python train.py --d_mlp=320 --tie_embeddings=true --beta2=0.98 --lr_head=0.00943
Each number is 200 + 40 x the weight over its row's rms, rounded and kept within 0 to 999. Layers, rows and columns count from 0. The size before them is the row's rms in percent of the matrix's.

# gate: layer 3 MLP gate, 320x96, rms 0.105, rows 316-319, columns 48-95
# up: layer 3 MLP up, 320x96, rms 0.0993, rows 316-319, columns 48-95
# down: layer 3 MLP down (transposed), 320x96, rms 0.122, rows 316-319, columns 48-95
gate316,102,241,219,266,255,218,254,111,177,226,95,249,145,186,180,159,190,235,238,166,160,180,180,203,187,174,165,221,233,197,159,180,187,212,180,169,164,175,194,209,287,230,265,133,162,272,239,227,199
up316,096,262,225,249,174,177,256,149,289,288,197,261,171,303,226,199,166,220,227,141,178,191,157,248,166,132,259,217,196,164,215,181,205,198,215,192,195,168,252,230,261,149,206,196,136,158,192,181,117
down316,093,184,199,196,208,223,252,204,172,195,284,186,154,142,198,141,304,158,167,231,223,195,176,213,173,212,205,141,213,178,236,200,186,190,150,232,179,247,224,231,200,189,232,195,287,241,212,190,241
gate317,086,197,148,166,164,233,220,195,156,162,242,205,206,87,155,239,220,252,174,118,240,161,185,169,157,269,228,173,252,182,222,200,180,201,233,198,152,193,197,126,176,173,138,200,170,230,224,191,215
up317,096,175,259,244,236,188,249,242,212,155,176,130,187,188,231,228,135,186,189,222,261,193,171,229,204,207,261,187,207,216,195,225,189,182,231,111,278,157,226,227,234,233,313,154,204,188,176,197,204
down317,091,185,136,147,187,211,172,260,208,230,231,179,164,246,134,311,209,207,271,224,189,155,217,244,230,166,149,151,220,243,246,230,144,227,155,177,110,174,215,233,185,185,189,208,255,170,188,263,169
gate318,101,202,217,182,226,214,209,142,168,186,142,198,243,156,226,206,214,206,158,141,229,190,162,226,147,200,130,274,146,146,149,303,218,191,225,161,181,196,209,204,194,289,272,205,233,243,249,138,205
up318,096,197,193,187,236,195,270,145,256,212,206,208,204,204,237,285,159,182,114,178,213,188,184,218,138,229,245,167,157,216,137,269,146,232,202,174,101,200,216,253,220,193,186,225,212,162,231,217,101
down318,101,192,197,217,122,215,147,309,165,223,259,131,163,178,202,232,148,152,209,183,219,246,193,209,176,270,133,241,186,155,221,180,158,221,162,175,206,159,140,211,191,197,214,281,250,185,167,225,211
gate319,107,202,158,262,206,242,199,211,180,135,170,209,241,181,182,231,144,177,159,146,164,226,197,199,210,206,161,211,221,237,181,230,181,192,165,183,266,195,193,137,246,193,269,201,271,279,171,242,236
up319,102,157,227,187,122,233,176,306,228,195,217,191,195,198,194,142,199,142,213,171,179,135,256,224,216,247,240,180,153,274,191,191,224,198,216,203,255,279,167,175,182,204,203,227,99,211,159,200,194
down319,101,177,245,227,208,117,229,172,155,226,201,157,208,183,141,265,173,144,223,130,185,137,245,172,166,206,152,198,154,241,213,188,237,144,168,212,229,229,168,268,225,170,154,234,260,141,212,228,253